config.yaml
head_dim: 32
attn_scale: 0.177
optimizer: "soap_variant"
weight_decay: 0.05
schedule: "wsd"
decay_fraction: 0.812
decay_shape: "linear"
seq_len: 256
steps: 4517
Each number is 128 + 24 x the weight over its row's rms, rounded and kept within 0 to 255. Layers, rows and columns count from 0. The size above them is the row's rms in percent of the matrix's.

# layer 17 MLP up, 256x64, rms 0.228, rows 145-244, columns 32-63
size [ 94  94  98  96  99  96 102 103 104  99  98  96  98 104  93 101  93  92 104  88 101 104 102  99  95 108 105 102  99  96  95 104  88 116 104 101 102 110 105  98 107  99  86 104  94 102  97  97  88 102 117  99 103  93 101 100 101  91 105  91 105 100 103  89 101 108 109 102 109  93 108 105 102  97  97 106 103 101 104 102  98  94 103 105  99  94  94 101  95  93  96  98 100 103  97  92 123 107  94 112]
[[123 138  78 130 106 147 116  97 120 149 148 138 146 125 163 148 149 141  89 163 113 192 109 131 138 135 138 109 109 173  74 142]
 [167 139 124 123 116  86  85 153 129 199 127 139 110 104 128 114  99 175 109  98 111 142 148 149 142 119 130 142 134 115 166 102]
 [159 116 132 131 129 128 162 135  92 163 141 107 164 117 135 131 117 123 129 145 105 161 147 118 115 113 136 134 149 154 134 163]
 [140 146 119 116  88 159 142  98 140  71 176 135 112 109 148  97 144 131 123 151  81 124 140  90 160 182 139 129 120 133  92 112]
 [105 154 129 121 100 116 188 160 120 153 111 151 108 128 115 180 147 117 161 138  94 105 111 155 124 161 106 142 154 134 150  68]
 [115 119 155 151 160 126 137 121  90 141 175 132 134  84 131  93 151  87 133 112 111 170 105 130 158 111 114 140 136 120 147 127]
 [149  99 140 106 132 120 146 112  95 162 144 118 139 139 123 103 142 129 104 140 119  64 122 104 113 122 139 133 118 167 102 122]
 [119  89 117  85 140 118 146 147 106 135 100 150 134 122  98 148 110 142 120 181 101 139 173 154 110 165 175 166 106 115 147 103]
 [126 155 140 108 111 135 153  92 160  95 162  91 119 148 128 123  78  87  99 154 102 158  97 145 116 121 134 142 161 140  98  74]
 [137 150 102 127 146 126 115 111 108 141 127 118 120 177  75 130 111 147 126 156 112 190 140 141 135  96 101 125 118 123 147 128]
 [147 137 163 126 133 127 162 126 184 168 161  82 130 121 108 147 140 138 150 133 104 146 152 149 125 134 134 158 128 140 117 100]
 [104 135 159 116 136 144 125 128  94 132 171 133 137 139 143 109 118 113 150 129 140 114 121  74 140 143 141 136 151 211 140 159]
 [113 157 143 182  96 172 155 132  92 140 103 103 132 150 129 156 125 136 100 156 119 156 124 157 130 123 132 144 110 100 109 141]
 [ 79 163 103 118 114 155 128 126 177 124 149 128 136 128 152 178 116 102  96 147 100 151 122 120 150 119 124 111 104 120  71 103]
 [161 161 126 180 112 114 150 110 137 110 114 131  82 133 125 141 158 163 149 167 139 138 132 102 125 151 142  98 114 151  81 103]
 [156 122  96 134 110 153 131  93 122 172 126 164 146  90 102 127  74 126 148 124 155 159 134 172 151 135 126 133 122 119 112 166]
 [156 157 127 128 158 152 141 205  97 151 115 147 125 139 156 144 110 109 114 128 138 150  98 102 119 155 146 115 106 129  99  98]
 [115 169 100 115  87 134 135 136 150 149 146  94 104 107 150 158 152 162 195 144 152 128  89 132 139 137 159 138 131 120 112 121]
 [132 169 145 105 124 140 116 158 128 137 119 129 145 114 127 168 128 132 181 132 129 143  98 163 100 155 153  94  97  89 121 146]
 [150 164 123 133  95 126 135 134 110 151 124  98 152 159 129 169 126 133 113 136 133 142 118 115 138 168 123 128 102 115 120 113]
 [165 131 135 128 137 112 104 126 138 128 129 132 118 137 128 131  73 134 128 141  98 112 137  82 112 145 144 112 122 139 111 117]
 [153 136 163 150  85 152 143  99 125 113 116 115 155  91 143 135 145 175 141 131 157 112  75 163 134 164 129 163 147 143 140 151]
 [143 174 125 104 115  96 153 180 132 152 123 137 106 169  83 114 138 130 130 127  86 115 144 122 128 117 113 138 155 183 149 125]
 [140  99 145 116 156 111 153 135 109 107 154 136 181  76  75 128 137 152  89 103 132 104 135 148 150 126 144  86 158 166 131 105]
 [ 95 159 105 110  94 124 136 130 148 112 144 112 106 130 128 110 122 123 129 114 131 122 166 116 172 117 133 103 101 132  50 146]
 [125 152 138 166  88 127 118 112  65 100 135 131 183 141  86 108 133 122 118 165 145 130 163 119 118 115 164  99 127 134  93 142]
 [137 137  67 102 115 119  98 166  98 151 133 126 116 141 161 124 163 153 143 119 132 157 156 141 165  85 140 132 101 162 107 128]
 [104 144 176 137 117 121 148 132 113 111 148 186 117  94  71 128 152 115 182 146 134  80 121 121 179 140 127 107 123 129 137  93]
 [156 116 113 139 125 110 107 135 132 125 146  90 102 120  95 141 132 135 118 134 149 173 173 175 144 109 116 132 122  89 112 113]
 [148 129 145 113 133 123 139 152 123 140 111 108 108 100 134 148  98 122 114 155 148 174 131 115 125 132 146 101  79 148  98 132]
 [146 120 125 107 130 106 111 165 106 168 107 124 156  99 132 143  91 118 146 160 141 100  83 123 121 129 134 146 131 140 112 132]
 [100 161 102 134 115 119 112 133 154  87 162  92  99 147 116 123  85 141 143 118 166 158 133 105 137 167 105 106  68 130  88 140]
 [119 171 111 149 146 108 106 164 122 126 132  91 157 138 119  77 110 138 147 161 136 120 175 139 111 138 148 161 146 127 142 143]
 [177 130 144 121 156 177 105 142  82  94 139 144 126  88  90 157 119 116 170 134 172 152  97 158 104 140 150  89 135 130 135 132]
 [126 128 119 135 125 125 116 147 162 163 162 134 136 115  83 120 101 156 143 147 118 159 133 117 120 137  91 135 107 167  96  94]
 [ 99 133 129 117 120  92 103 135  96 132  92 116  87  91 126 125 104 160 145 138 112 142 162 119 132 136 122  75 111 161 117 159]
 [102  89 138 140 110 150 147 120  97 127 108 149  96 164 142 132 121 132 123 109 115  93 128 136 167 158 135 126  94 146 107 119]
 [176 163 119 136 102 135 153 111 125 141 165 136 115 189 111 117 140 136 159 143 121 104 119 136 161  86 173 115 141 172 105 137]
 [143 139 122  78 122 102 130 112 116 119 146 132 143 141  93 119 171 170 141 108 101  97 102 171  92 150 134 146 125 125  97 134]
 [132 122 141 152  94 112 133 118 111 120 110 126 127 127 116 202 125 156 123 101 117 130  97 110 162 110 110 151 105 124  85  88]
 [126 136 106 124 127 106 143 146  95 125 134 124 157  86 138 153 126 151 150 125 144 156  76 138 167 157 101 112  65 144 129  80]
 [139  83 146 140  86 139 152 132 173 130 115 132 113 113 115 167 100 145 138 145 104  79 142 135 202 129 129 156 117 146 132 138]
 [135 112  89 111 123 134 102 141 154 126 144 104 135 142  99 140 122 105 139 156 127 154 161 120 153 163 115 168 122 110 123 158]
 [122 156  91 143 161 147 150 173 132 137 157 120 106 152 130 121 160 107 130 134 160 193 158 143 100 148 162 149 125 142 113 172]
 [108 100 109  85 125 143 120 119 118 166 130 138 126 184 117 106 120 148 160 122 136 125 162  94 173 124 171 138 107 139 118  99]
 [126 135  57  74 150 141 146 179 114 149 129 125 107 139 138 127  89 145 150 148 112 138 104 110 136 122 159  97 150 124 139 141]
 [166 146 158  77 133 132 148 124 106 122 153 100 131  84 166 109 112 135 120 136 124 103 110 123 122 107 169 100 120 108 137 183]
 [ 95 125  74  99 107 139 108 110 124 117 120  76 115  77 119 121 120 141 113 159 137  96 109 118 160 134 170 133 138 108 153 118]
 [ 98 147 134 122 143 156 112 121 105 116 159 133  93 100 168 108 110 128 143 167 131 124  96 150 114 145 114 149 161 148 166  96]
 [147 105 129 132 104 130 167 133 156 141 161 104 144 152 104 121 116  93 153 104 114 134 134 148 168 100 167 185 167 131 108 125]
 [151 112 138  95 149 171 141 180 144 139  95 131 154 177 110 119 102 118 136 108 114 136 144 116 155 180 140 119  91 173  94 175]
 [129 116 129 138 109 150 157 128 117 145 103  67  84 150 110 134 159 104 103 109 183 158 159 148 139 125 118 125 133 144 117  82]
 [109 152 134 140 108  95  80 144 129 139 128 151 149 114 153 131 128 138 134 136 148 149 132 119  76 124 105 170  95 160 118 102]
 [144  97 101 147  95  99 136 113 128  92 117 131 169 133 113 145 135 114 143 109 153  81 160 190 137 164 171 111 124  99 140 120]
 [136 123 116 130 151 162  97 124 156 160 169  97 151 149  86 149  96 109  85 129 133 100 124 132 104 134 156 153 144 144  92 155]
 [176 122 157  88 143 185 115 151 108 172 162 109 138 132 105  77 129 128 160 136 153 118 143 129  89 126 143 148 138 142 145 168]
 [150 121  90 139 146 110 132 136 121 128 132 150 112  95 160 155 116 144 127 126 116 102 116 141 138 160 137 116 129 148 109 139]
 [101 136 107 100 157 167 122 140 123 114 103 149 103 111 103 168 109 155  87 103 141 144 142 126 131 154 102 101 142 141 136 159]
 [176 124 115 130 148 120 114 135 144 130 142 142 113 110 138 181 126  62  80 139 174 147 144 130 161 137 109 158 140 124 135 101]
 [120 144 121 141 117 137 136 123 152 142 158 198 148 135 119 138 105 126  77 120 152 108 110 128 106 160 134 183 125 122  80 154]
 [115 121 107 161  82 125 137 128 132 140 125 112 116 116 118 115 152 129 171 169 129 117 107 141 138 122 137 138 133 175  68 151]
 [124 114 127 122 126 101 135 149 145  74 126 133 130 134 117  94 126 125 181 130 134 171 147 140 152 166 106 126  98 145 152 154]
 [116 117 149 130 118 101 124 122 108 122 105 112 109  90 117 103 123 149 131 146  80  75 137 148 104 108 181 120 108 128 141 147]
 [162 135 106 134 118 108 119 104 116 113 164 127 122 116  71 160 141 107  93  93  91 136 183 182 168 138 138  86 152 131 140 138]
 [109 144 138 136 118 131 107  96 111 151 136 115 126 162 138 130 140 165 136  93  92 174 152 144 164 155 128 128  64  81  98 149]
 [144  97  87 107 124 147 138 158 116 157 113 107 111 139 150  95 117 130 113 124 132 141 117 124 153  98 136 114 156 135 124 125]
 [145 130 117 154  82 132 149 158 110 126 129 136 167 104 117  96 139 130 115 156  94 128 108 143 157 143 125 160 142 156 184  98]
 [138 130 134 134 151 141 114 108 136 152 121 146 148 112 157 174  89 142 119 149 196 138 120 138 122 136 143 132 162 146 109 137]
 [192 141 111 125 109 127 141 156 111 156 128 133 110  98 184 151 151 127 122 158 125 165 133 103 174 112 130 134 138 146 144 138]
 [154  73 138 163 113 119 161 117  99 147 131 123 124 138  96 153 143 135 151 115 148 168  90 138 116 142 137 154  66 169 109 122]
 [114 133 153 145 148 119 122 149 125 131 148 166 151 103 156 151  91 111 167  78 130 122 100 144 151 167 132 116 143 136 112 106]
 [160  99 124 112  77 136 120 115 149 121 127 115 115  99 184 174 125 136 157 146  98 134 101 153 114 142 145  89 110 168 119  94]
 [125 117 138 100 150 116  82 108 110 153 117 151 138 119 159 130 166 162 114 164 146 150  95 130 122 153 143 103  98 160 119 153]
 [135 124 139 106  73 136 173 174 123 129 123 100 131 102 111  98 128 131 173 116 151 118 166 162 136 156 124 186 140 159 127 128]
 [105 109 156 166 128 158 159 135  98 141 159 121 123 136 129 135  57 142 176 115 101 181 123 141 149 140 172 157 137 106 128 145]
 [166 104 158 140 144 178 110 189 130 132 168 117 105 122 147 106 129 104  98 109 153 120 113 132 154 146 180 139 131 131 124 165]
 [135 138 146 162  89  66 164 109 180 108 139 104  95 103 105 103 121  87 125 141 157 135 144 102 162 146 140 126 182 130 129 109]
 [147 125 111  92 101 103 116 117 110 143 158 106 153  93 159 142  96 131 143 137 125 164 101 130 142 131 140 127 120  79 138 144]
 [147 105 113 101  75  83 137 120  88 108  93 134 135 134 144 152  94 147  97 154 101 141 165 108 132 107 171 133 101 134 157 115]
 [183 141  84 121 145  96 134 163 139 132 118  95 114 128 154 121 107 148 133 160 123 173 115 150 127 160 158 135 135 129 107 160]
 [182 106  90 156  99  83 157  84 109 132 146 140 177 120 106 109 126 132 160 144 138 111 144 134 133 156 135 108 138 139  94 125]
 [125 123 137 117  99 102 146 100 144 103 125  99 137 111 117 157 149 167 183 138 105 143 134 156 108 109 143  92 143 158 106 166]
 [125  74 162 120 161 123 121 129  98 163 166 129 114 117  97  84 103 120 162 104 148 143 132 142 118 118 183  95  75 115 128 104]
 [101 116 125 131 114 143 115 142 123 115 164 160 133 159 123 170 132 132 137 116 153 143 137 100 176 127 132 143 143 134 103 126]
 [157 157 144 147 116 100 126 153 138 135 180  98 128  67 130 131 117 141 154 114 104 169  93 154 114 116 107  94 106 128 116 143]
 [120 153 105 102  94 105  93 110 110 134 149 138 134 108 145 144 176  85 174 124 116 128  93 143 163  93 113  83  94 115 142 122]
 [ 80 174 130 129  47 132  99 132 128 149 116 162 145 123 179 158 125 142 135 151 155 134 111 139 126 136 142 132 131  92 125 136]
 [ 94 134 128 180 129 143 118 129 146 115 125 123 169  86 137 144 122  98 174 136  90 152 140 131 143 172  99 113 142 121 130 137]
 [123 192 150  93 145 164 138 157 111 122 136 130 114 109 105 150 121 138 162 125 143 100 120 121 124 175 127  84 136 191 125 151]
 [ 97 171  99 124 120 102 147 123 123 177 137 138 138 143 106 112 113 152 141 128 113 120 100 141 128 117 105 144  95  55 133 137]
 [107 152 166 121 129 148 124 151 117 122 161 153 109  96 115  79  90  94 131 131 115 119 120 186 119  91 134 129 130  84 124 142]
 [144 143 147  99 147  89 124 128 121 146 106 118 118  78 102 110 141 135 200 138 136  99 164 118 123 157 108 109 132 168 112 159]
 [164 145 129 158 121 111  97 138 133 168 136 150 136  85 133 138 131 154 108 163 118 113 110 136 129 147 134 160 134 135  74 122]
 [160  98 141 105 106 126  96 122 149 173 125 134 115 148  79 142 159 137  89 130 107 140 104 111 183 101 131 130  81 147 151 109]
 [155 125 146 130 145 125 158 138 123 141 153 118 146 117 133 164  97 120 165 117 166 162 106 110 156 148 144 139  90 104 114 138]
 [152 134 109  72 136  84 144 153 118  88 129 138 154  91  91 127 106 150 123 122 126 151 156 143 129 126 123 159 126 135 134 112]
 [163 138 153 144 118 118 111 168 146 155 133 106 164 135 135 108 187  97 144 127 129 166 104 143 149 113 139  89 134 124 132 160]
 [117 122 122 101 168  97 110 136 118 157 155 149 147 107 160 137 128 160 154 162 180 160 146 107 115 107 128  97 153 144 164 120]
 [130 126 127 131 125 133  99 156  74 120 177 138 105 118  95 134  96 124 109 171 117 117 141 124 105 149 156 113 132 125 134 158]
 [143 138  82 143 133 115 125 154 142 123 178 146 120  90 167 104 106 130 139 174 122 136 110 111 132  92 127 144 112 133 104 141]]
# layer 17 MLP down (transposed), 256x64, rms 0.243, rows 145-244, columns 32-63
size [100  97  97  99  96 105  96 111  94 106  90  92 102 105 103 109  85  92  96  87  99 111  99  95  95 108  99  97  99 109  97 110 100  72 118 104 107 105  91 102 114 102  94 108  94  95  95 103  90  96  97  91 112 104 105 104  90  91 107  90 107  90 114 102 100 107 102 103 109 107 103 101  97  86 102 109  95 111  96  98 117  95 107  89 108  93  90 109  83  99  98  92  99  97 101  90 134 112 104 116]
[[127 101  99 139  61 125 122 114 172 100 149 121 156 101 145 115 108 133 108  68 124 148  97 109 138  99  83 156 118 139 140 114]
 [ 95 125 160 167 148 160 129 121 129 127 156 118 109 135 122 144 153 133 143 109 147 132 115 131 110 143 108 111 134 169 105 137]
 [145 138 136 108  92 106  76  83 101 163 143 120 138 165 117 107 155 128 114  97 115 146  98 113  88 110 148 138 140 130  74 160]
 [182 164 155 117 159 152 121 134 114 138 120 112  92 150 134 104 120 151 129 138 111 137  80 119 110  92 109 143  98 125 123 148]
 [139 146 165 123 141 130 121 120 133 143 139 102 111 144 140 153 117 117 120 157 151 141 152 127 175  62 120 128 105  89 132 172]
 [128 108 171  80 102 146 152 147 142 141 119 150 119 162  99  74 130 144 110 109 114 171 142 165 130 138 108 138 120 117 122 122]
 [115 160 127 160 102 123  92 155 179 130 139 115 138  66 127 139 117 156 155 100 116 127 126 146 149 122 140 147  85 105 155 138]
 [ 96 139 119 145  73 125 145 137 127 156 110 131 140 151 118 133  81 119 113 176 108 129 128 127 127 104 148  99 145 127 143 110]
 [114 152 120 110 134 100 118 122 153 124 135 157 138 174 108  83 115  92 139 138 132 113 155 162 110 136 156 102 116 147 173 132]
 [142 100 148  96 133 108 112 142 141 138  90  93 118  79 119  95 100 156 111 140 123 134 150 121 108 130 100 119 158 117 139 137]
 [153 108 120 150 113 129 158 135 131 178 144 116 151 102 138  91 164 118 115 104  64 151 130  91 117 115 123 118 106 122 154  90]
 [111 133 139 125 128 155  99 112 117 168 120 102 180  96 113 127  93  93 172 123 130 112 119 130 152  89  96 121 178  89 105 109]
 [155 120 126 155 112 166 122 143  96 159 110 107 144 138 129 132 146 126 141 176 118 140  67 113 119 145 135  83 106 127 104  81]
 [113 100  87 156 119 123  92 129 140 142 111  67  83 113 145  94 150 173 160 129 147 142 134 110 134 145 119  97 122 119 120 156]
 [130 125 144 103 132 123 116 138 150 118  99 128 146 133 106 146 154 123 143 124 174 151 139 122 132 130  95 147 119 131 118 113]
 [142  83 150 100 143 120 126 127 127 146 137 139 143 119 123 152 130  98 137 114 164 125  98 152 134 133 104  85 124 121 134 108]
 [101 119 113 109 115  99 166 164 100 120 114 123  90 139 146 127 107 153 155 132 141 147 140 147 109 129 128 137 146 107 131 100]
 [114 118 174 151 152 146 112 132  91 125 130 145  96 109 148 121  82 104 161  76  81 121 136 122 121 141 100 136 134 143 150 150]
 [136 128 129 156 173 122 127 106 112 124 129 110 128 145 140 123 141 145 116 130  87 130 118  80  96  82 152 119 106 144 151 165]
 [ 96 147 143 144 141 121 155 119 119 129 118 108 100 134 130 121 154 145 161 102  97  87 144 155 128 101 124 104  89 167  97 120]
 [108 115 134 134 102 145 132 152 147 109 150 134 162  95  94 126 120 109 143 126 103 112 110 102 163  90 123  97 123 120 125 125]
 [145 142  83 123 173  96 113 129 145 131 111 124  87 141 141 181 148 126 123  85 153 134 147 142 143 114  98 146 174 156 120 129]
 [123 114 156 173 151 136 125 131 135  55 153  98 158  70 188 124 113 125 113 117 149 135 101 137 149 137 143 132 147 143 137 151]
 [ 95 133 131 110 120 131 102 156 177 146  76 154 108 130 137 128 172  89 137 145 135 136 129  92 118 129 123 149 123 100 176 153]
 [116 168 153 137 165 150 140  94 124 144 107 159 109  99 118 147  76 138 141 173  74 168 144 116 107 124 100 161 147 154 155 107]
 [171 125 120 162 129 106 114 135 106 161 100 130 107 160 128 136 128 169 127 121 157 122  98 119  96 105 130 127 139  88 107 161]
 [ 97 176 100 115 119 151 148 132 136 131 135 120 140 128 133 134 148 129 109 141 126 145 164 138 115 171 153 138 142 120 133 115]
 [163 116 115 134 114  79  85 133 141 112 100 103 119 164 144 102  74 120  78 129 133 111 132 132 116 113  99 157 118 120  99 165]
 [105 119 113 134 144 143 129 162 128 128  93 121 162 163 133 119 134  85 153 138 139  69 138 108 124 162 151 144 122 122 142 130]
 [171 116 151 136 128 122 109 130 183  95 159 117 135 112  92 168 142 142  97 119 123 169 105 109 122 127 126 126  96 176 127 111]
 [156 114 118 117 119 134 127  86 133 130 151 142 179 123 152 162 174 134 124 122 107 161 149 108 158 130  98 102  63 162 103 139]
 [119 103 123 138 119 138 132 105 129 133 118 131 157 186  99 119 117 104 109 111 101 150 146 130 109 128 107 121 158 128 122 120]
 [180 155 146 145 136 124 103  97 143 159 106 178 113 141 140 133 136 152 164 130 147 138 104 119 155 122 103 137 111  97 149 134]
 [136 118 122  98 137 159 115 136 128 101 144 153 152 121 144 128 183 125 142 114 129 130 133 122 123 123 124 119 128 132  95 144]
 [116 130 106 117 140 127 133 138 125 171 117 137 140 148 101 140 149 154  80 158 109 183 151  86  93 144 133 101 143 140 167 104]
 [124 114 187 129 139 125 112 119 119 142 149 140 130  97  83 133 139 145 170 128  88 138 155 157 163 107 183 115 128 154 140 167]
 [132 135  97 141 141 153 135  86 110 125 154 161 107 119 108 115 135  77 132 184 122 190 132 164 124 128 120 144 151 119 144 116]
 [144 102 148 191 110 148 101 146 136 137 102 110 129  90  97 116 105 153 136 130 127 138 132 133 155  99 167 119 139 136 131 124]
 [120 128 157 139 131 137  98 118 135 118 109  76 124 131 145 133  78 141 125 120 124 134 159 106 110  73 132 137 135 125 197  93]
 [138  91 133 109 160 122 131 146 186 155 128 185 130 165 118  96 150 139 125 119 114 159 100 119 137  90 162 160 112 170 126 153]
 [138 157 103 112 141 146 132  99  85 104 120 108 140 167 141 159  79 147 162 148 114 124 136 129  91 119  86 145 156 163 137 118]
 [106 124 159 141  99 108 110 100  84 130 126 128 167 122 141 129 133 152 119 128 134 137 116 148 125 118 130 128 140 136  99 137]
 [129 138 144  99 163 144 113 130 140 157 119 126  97 125 106 105 168 140 169 102 163 148 163 141 125 111 136  92 175 118 142 154]
 [154 141 172  89 101 120  84 152 110 153 128 125  89  91 114 137 114 141 138 119  95 122 163 131  85 161  97 113 139 165  98 109]
 [130 156  76 120 106 170 100 167 117  81 152 123 125 179 164 131 111 149 120  95 107 130  76 101 115 112 107 155 110 146  71 115]
 [147  62 148  98 146 114 104 114 132 106 141 146 113  67 110 117 160  96 132  85 107 128 101 137 127 117 129 127 137 131 103 110]
 [ 92  98 108 128 140  63 108 118 128 133  83 168 161 135 116 128 107 152 101 139 125 134  89 139 114 150 174 154  96 108 150 133]
 [ 98 140 154 147  96 145 157 115 131 133 143 177 128 128 130 117 138 127 147 110 111 150 109 147 137 166 144 157 158  99 176  95]
 [135  86 112 126 167 130 148 124 141 100 141 121 157 123  98 171  85 117 139 154  87 143 112  75 108 155 143 159 116  87 118  93]
 [182 128 145  80 142 123 142 160 122 155 153 147 138 159 104 132  78 170  98 111 165 150 135  81 138 126  89 137 103 128 125 115]
 [ 99 150 108 140 165 135 125 130  89 153 163 128  96  78 148 140 153  90  90 123 125  98 161 158 153  96 149 134 106 159 117 121]
 [139 138 161 139 124  85 161 102 130 129 157 100 168  96 112  99 130 130  88 135 134 146 131 129  80 116 124 128 147  98 149 103]
 [165 147 148 103 167 135 139 154 108 141 143 105 122 151 134 155 143  97 135 111  86 106 184 136 155 132 109 177 154 104 116 123]
 [143  98 144 112 145 181 123  99 143 133  97  92  97 161 149 143 141 112 149 107 164 112 136 137 103 123 110 128 152  71 101 125]
 [118 115 123 110 150 119 108 114  89 137  89 128 159 114 145 161 147 122 113 125 112 138 131 131 163 103 196 133 125 104 132 112]
 [106 135 102 188 121 124 142 112 144 131 139 143 131 162 133 139 114 114 178 142 134  93 137 113 116 183  90 117 161 114 139 175]
 [142 144 114 176 111 150 119 123 124 100 112 153 154 167 141  80 112 133 111  86 135 123 121 126 152  89 135 108  76 146 141 123]
 [134 148 100 172 125 149  77 167 154 128 142 158 166 140 150 141  99 144  92 155 120 145 107 113  94 105 133 132 117 118  87 127]
 [118  87 138 149 147 132 129 137 102 137 118 143 137 170 169 149  95 118 118  80 167  85 130 142 164 138 110 102 175  96 139 135]
 [104 162 148 126 156 133 124 152 121 154 113 112 122 113 120 115 169 138 154 140 129 132 119 120 130 133  97 129 104 190 120  69]
 [151 110 111 112 176 142 130 151 108 155 135 135 111 108 154 121 111 114 117 145 113 143 160 141 125 168 113 171 146 130 147 123]
 [157 142 141 119 131 141 111 131 121 103 125 132 133 102 124 125 130 122  79 128 149 132 144 142 110 147 177 145 156  92 106  92]
 [ 88 148 162 128 152 157 112 118 101 165 103 146 128 155  87  94 138 151 126 118  98 124 137 110 132 116 131  95 105 151 126 151]
 [120 136 151  87 152 129 127 145 211 148 148 134 177 121 142 140 125 105 143 116 148 118 100 130 131 135 141 119 130 166 114 178]
 [160 116 137 123 123  98  99 106 127  89  85 117 134 132 128 122 140 103 126 163 118 150  89 114 130 118  87 108 129  98 156 116]
 [150 179 147 125 125  95 114  99 118 119 114 129 150  84 113 145 146 143 115 125 119 124 171 144 118 141 122 174  88 157 115  88]
 [101 125 147 114 155 143 106 109 128 124 112 104 120 163 139 109 113 167 158 130 113 115 125 123 119 102 155 124  65 132 142 125]
 [157 133 106 171 139 151 122 114 126 112 121 131  95 105 141  93 142  95 111 139 200 170  72 143 130 170 137  92 100 178 123 114]
 [ 86 129 161 124 135 139 114 115 148 151 117 113 170 124 110 142 151 160 107 158 155  94 116  98 146 121 187 155 141 149 101 100]
 [149 139 116 173  75 129 164 146 145 115 114 132 135  97 165 113 191 143 127 144 132 140 132 152 154 124 163 147 122 120 144 154]
 [133 116 139 116  86  84 135 103 107 157 139 146 139 123 140 154 169 131 107 134 134  92 124 141  61 116 132 162 143 168 153 119]
 [116 168 140 115 202 148 139 159 114 141 137 136 155 152 123  71 114 157  93 145 146 117 117 108 137 111 123 137 164 109 115 129]
 [110 174 107 128 125 116 147 134  94 102 145 135 153  86 129 106 126 146 120  93 102 122 164 140 156  82 148 162 174 132 140 126]
 [139 138 104 129 144 162 103  94 161  88 115 147 165 141 100 122 137 128 171 155 105  80 115  82 126 123 160 114 105 137 106 127]
 [166 114 150 122 163 123 175 104  89 127 143 147 115 179 104 133 153  95 124 115 136 126 120 121 124 181 141 117 127  75 112 120]
 [115 118 104 146 148 134  97 146 122 154 116 109 148 101 132 119 140 148 134 156 144 110 135 115 112 139 142 129 123 136 157 140]
 [128 161 131 195 114 112 138 121 129 119 139 129 140 126 101 117 157 168 102 115 123  71  94 110 125 102 130 139 126 126  82 118]
 [161 157 120  98  60  97 120 148 134 126 109 139 116 172 141  97 141 112 116 130 181 153 180 127  85 118  92 132 153 135 134 141]
 [134 108 112 138 154 159 118 147 131 136 116 147 150 149 110 145 114 144  98 107 114 103 147 178 127 108 133 137 146 139 129 129]
 [104 134  96 146 134 109 124 127 125 165  94 101 159 168  94 121 152 112 115 139 111 134 138 121 127  98 154 141 106 123 150  74]
 [138 114 113  77  75 128 125 117 117 106 108 143 140 133 104 117  96 106 163 119 130 167 130 139 144 151 112 114 143 111 157 108]
 [180 165 116 117 130 102 172 141 113 106 124 119 130 116 155  94 106 109 141 117 128  83 110 103 106  82  98 109 150 143 149  96]
 [ 98 122 122 156 123 170 141 110 125 160 120 157 190 104 133 156  86 126  87  91 158 117  98 122 162 154 128 128 117 112 116 139]
 [152 149 126 146 144 108 158 117 125 111 112  87 133 103  87 111 136 142 149 125 125 112 128 103 116 121 145 127 158 182 152 119]
 [133 126 137  85 130  91 152 136 126 114 101 116 148 148  93  89  71 129 111 147 125  86 150  93 118 133 139 136 113 171 135 114]
 [122 105 102 120 153 134 111 161 114 116  99 144  91 128 122 142 110 153  78 136  85 120 128 147 126 112 153  95 135 132 101  97]
 [121 140 128 119 152 138 164 135 122 126 105 122  83 163 131 109 160 104 121 116 119 161 134  89 101 140 147 158 153 157 137 108]
 [137 132 123 147 126 133 146 111 114 121 123 172 167 130 136 112 114  62 121 148  84 136 136 105 114 111 123 120 133 105 111 136]
 [104 106 101 103 135 113 115 106 137 116 150 130 116 133 138  92 148 116 112 154 133 145  86  85 159 107 124  93 109  77 140  84]
 [147 147 144  88 159 133 109 119 122  92  91 126 119 100 120 118 134 112 170 138 133  60 131 141 140 116 144 123 137 158 137 138]
 [152  92 171  99 122 111 104 120 142 135  93 133 160 141 116 124 134 141 130 136  98 148 123 109 129  91 140 168  82  96 111 114]
 [139 143 131 115  93 185 114 121 146 119 134 122 117 161  90 128 122 119  85 140  94 148 110 128 143 110 130  88 109 150  97 137]
 [127 117 132 105 141 113  85 125 102 162 139 160 149 166  91 105  79 128 116 145 128 154 122 140  72  98 158 171 124  96 129 125]
 [172 103  96 155 153 148 131 129 106  84 152 155 121 122 110 119 110 109 150 118  92 165 143 104 100 142 144 108 144 111 164 110]
 [ 69 123 121 110 138 106 144  90 111 118 117 174  99 146 103 118 127 154 132 114 110 109 145 104 114 138 134 151 121  94 176 119]
 [128  99 154 124 114 105 163  81 129 140 106 108  84 145 134 172 117 120  98 136  91  97 131  94 178 144 186 124 130 129 130 159]
 [146 151 116 105 148 155 148 152  91 163  92 109 150 114 118 133 150 117 132 116 125 173 114 135 132 150 151 101 127 132 114 186]
 [ 98 143 127 152 147 123 194 134 100 144 172 102 137 138 153  76 129 104 138 128 146 145 140 140 142 144  98 142 115  68 138 134]
 [ 98 113 140 122 110  91 156  88 203 112 124 178 136 145 117 169 114 145 133 132 137 142 141 160 108 147 118  82 144 101 109 143]
 [131  99 102 165 137 118 148 137 148 168 148  96 124  74 135 174 127 137 136 129 143 151 145 134 105 131 123 124 162 120 102 126]]